From a checkpoint of a small transformer trained on Wikipedia.
Architecture: learned positions, no biases in attention or MLP, untied embeddings, attention and MLP in parallel, capped logits.
Training: 111M tokens, 3379 steps.
Each number is 128 + 24 x the weight over its row's rms, rounded and kept within 0 to 255. Layers, rows and columns count from 0. Numbers have three digits each. The size before them is the row's rms in percent of the matrix's.

# layer 5 MLP down, 192x768, rms 0.107, rows 145-191, columns 432-479
105:106125208093099154126184167126114160130159123159110083085100134156172122068126131122123139113130116192098135104130172124123137076106120109144137
101:170140119118142120123106113123194111140170134189148107182111075158114124118136116104161208089161143160147142096151126139153128152169144126122111
097:158142115088133097099156110096109126125086150133147114107130152102100107116084102140149079119144072166150123112101099136105105133122144147104090
100:129156161127137143138155125155138110176120133121158112127121134152102136108134098155125108117151163110105131147106196163113122120080116119133111
101:111160159112158107133128076135118087162131130156139104154145104136147156094132133163142126122139141107151088114114147110107106144137121164112119
098:136148144143134100128139119120156127130123111140103095096129112054127101091126094151149132153162147175146102117111167152103112130092119106105154
098:138135165113134115126078155128167162051145142116143145122126138133123163127123111090122122138129124169159145177130166157170151133112124133113120
103:116106120161171103139103122103102101125133149087164105137104135112097149141119172140152112114140106118145151103079126158151132159123136103145121
101:147144136158121131118142140145177132107078084116107176146128129147158107112073140098130103152119196177151143138162153139110151153130100146133109
099:178121101127133196113138123123141143162083123116171100121103129124111142104139122110131130164138099127154171187148171133160124129120122120210143
099:145102135124152124141138137128101147123120124165135162130113118124161133149130099156131114101115128143140141145092098144137133169110126070161106
098:092133131123103104150139108138154122147150102149135116164080080154139159137153125128158144113081111114120166139130118145122097140148118097138156
098:115193108139136129128114082116127122122108140147100128148127125128133162093126096114122125074099137125203114121149123172149121117097092147064160
104:127107121121149128124144136104163129133153174130099148128146102124152124104155110133155144159119114156114111128138130148133105154131118114129111
098:141119087156135108139178133092127110118140137115087147140096118121109116125142144106181107136132117100132167146140146116145136164136109132139063
098:159121189128122130141094093140124133121126122106152130117111112112117154154145086106092175118095147084082149092122129172143127110140130132144083
100:111135142135130163088115159087136086144113123098123136107095172164123137136139114153146136142093141173126109136130112088124104124131126161122113
104:131141160137126123138149122159164132122107105142144105074136098140111137116173126126091091097157088089079124111141110113086050175109110140147142
100:122127092078160127125164085151121108119128150137107155102131086153147075182127098179109143134099139132153129139098112146114140093152105140098089
098:113163138160106100113098095101148178125089115109174107109134128099110095142108132125147129111142164116141115123137116139163114103120110130112098
101:078117124113090096173131118119128060107157101089093131144117133134148121132189141141104159137146129125104113132114129146150109127131136141146165
096:129117102157135148161146104128147117077174138126112163144164101129097127088131088090143118123098124117105083138132119135145112130132104110127132
099:126120152142142161098088139124137145115080104088127143149108135100135125141116113178163142167173119093112119141139133170132162126101114156097152
098:107130126111132160171156103174116104142106160131116105123165164139147131120126124136135128128103144112134141081158114125111206132113108151130122
102:095165110106151102101119145130152135137139162118126121071150136122120126140134140165089161138154114120128137118085140113156165120116141143122163
099:139121157133107067126137130143118167116126110128113114151136139140120136143088162114097123165123131087122129090131108192133122160127118078142114
101:158072135142093119072138125142148093151133123137133163071091135091182150101130119184143089150151143129119167144124094136171103169135130137086093
097:134183103110104142118131143104117122130131138135150126115107082089103151124117094130137145137145160099117095097125124165103119113134095152137108
098:083182167112133154092119129117128142101091145138113108149132138134101152151097142144096135173127126149077075107119125121143111103133140129096139
094:118167180125125152105179112183147087104100166135101107146076143087131105115128173117091137098131136098122129151114109140134144128138122172111179
098:112147153118114159116113097141102106140116107111128106180142108118095090130080152116161115156127108103149171172151140179144155109154154096134107
093:171114109114123165160130158164118100128163127111104126124124101108138135101154103116147105123131084113078101105102187184140088128141144162148189
096:071132128140136111140111140136158125120139139092099121127154090173136157104113126106111139203089103136106118132083083114147135129124131110132127
094:116142093074080160200056120146167108093133157100156107117163130133128138157114092152137152121127089135168117132150140139130133096132099112131123
100:107107124145132153168109094134114121106105115157123119123191111091172133143151134151126152080155151165118041139187136118118138159121137156137090
101:096083205124141125179101142120118115103177115119122117121116138119178098149090174128100073209125103155157138160136137138107167113111124101167083
098:110152161145122161093133177126119090166098119148110117077097115138099078137148086127102121156126176118152079105134103128151158128110124184145142
100:121136104158138121155131099146146124145129109151141118090172110154124164118087158112087116132078085164169097140168117128120106134170156127125161
100:143134120119125154160142131135094085141126121149165172130171110112127139115142082157136115115140149133091094163134067070158159119114136118125158
101:130086079134126089105130134103137126102127147077164147155139145099062084135167164151112130091114111110091107121138119146100135141116092193160180
105:173115094149134117133139144141140102131152112125126131118160071105099111179140167134111143142101151141134101127139155134110131182142146135168150
104:063096118139135150096121090129129145127161132107192124105094102138139142163145155111077150115116135120110164149125103129163148129141129112182158
101:134151168130135104110130116113139153119084125147162147091132109162123125142100082140163114147136095078100137125095064105127111154116098123176090
098:119134188107147155185165168108152143154155095136118174103145116111129133142131117138133129091083110130093157098089158175113124091132119125164139
099:151180136173104155090170160109128172072130118123135122124133139118116144129150080143124099145152121163117125150145129101120115123134104138091128
096:118131157116122091143097121093142167105122106127121120138140138128120123120107159126179127102131101121126119130137078097127097111112098146112147
094:132167141092157111158124141152117101145109149148124079116090154158105143152129142159119104130078087117190098096133095081134125167121112151147114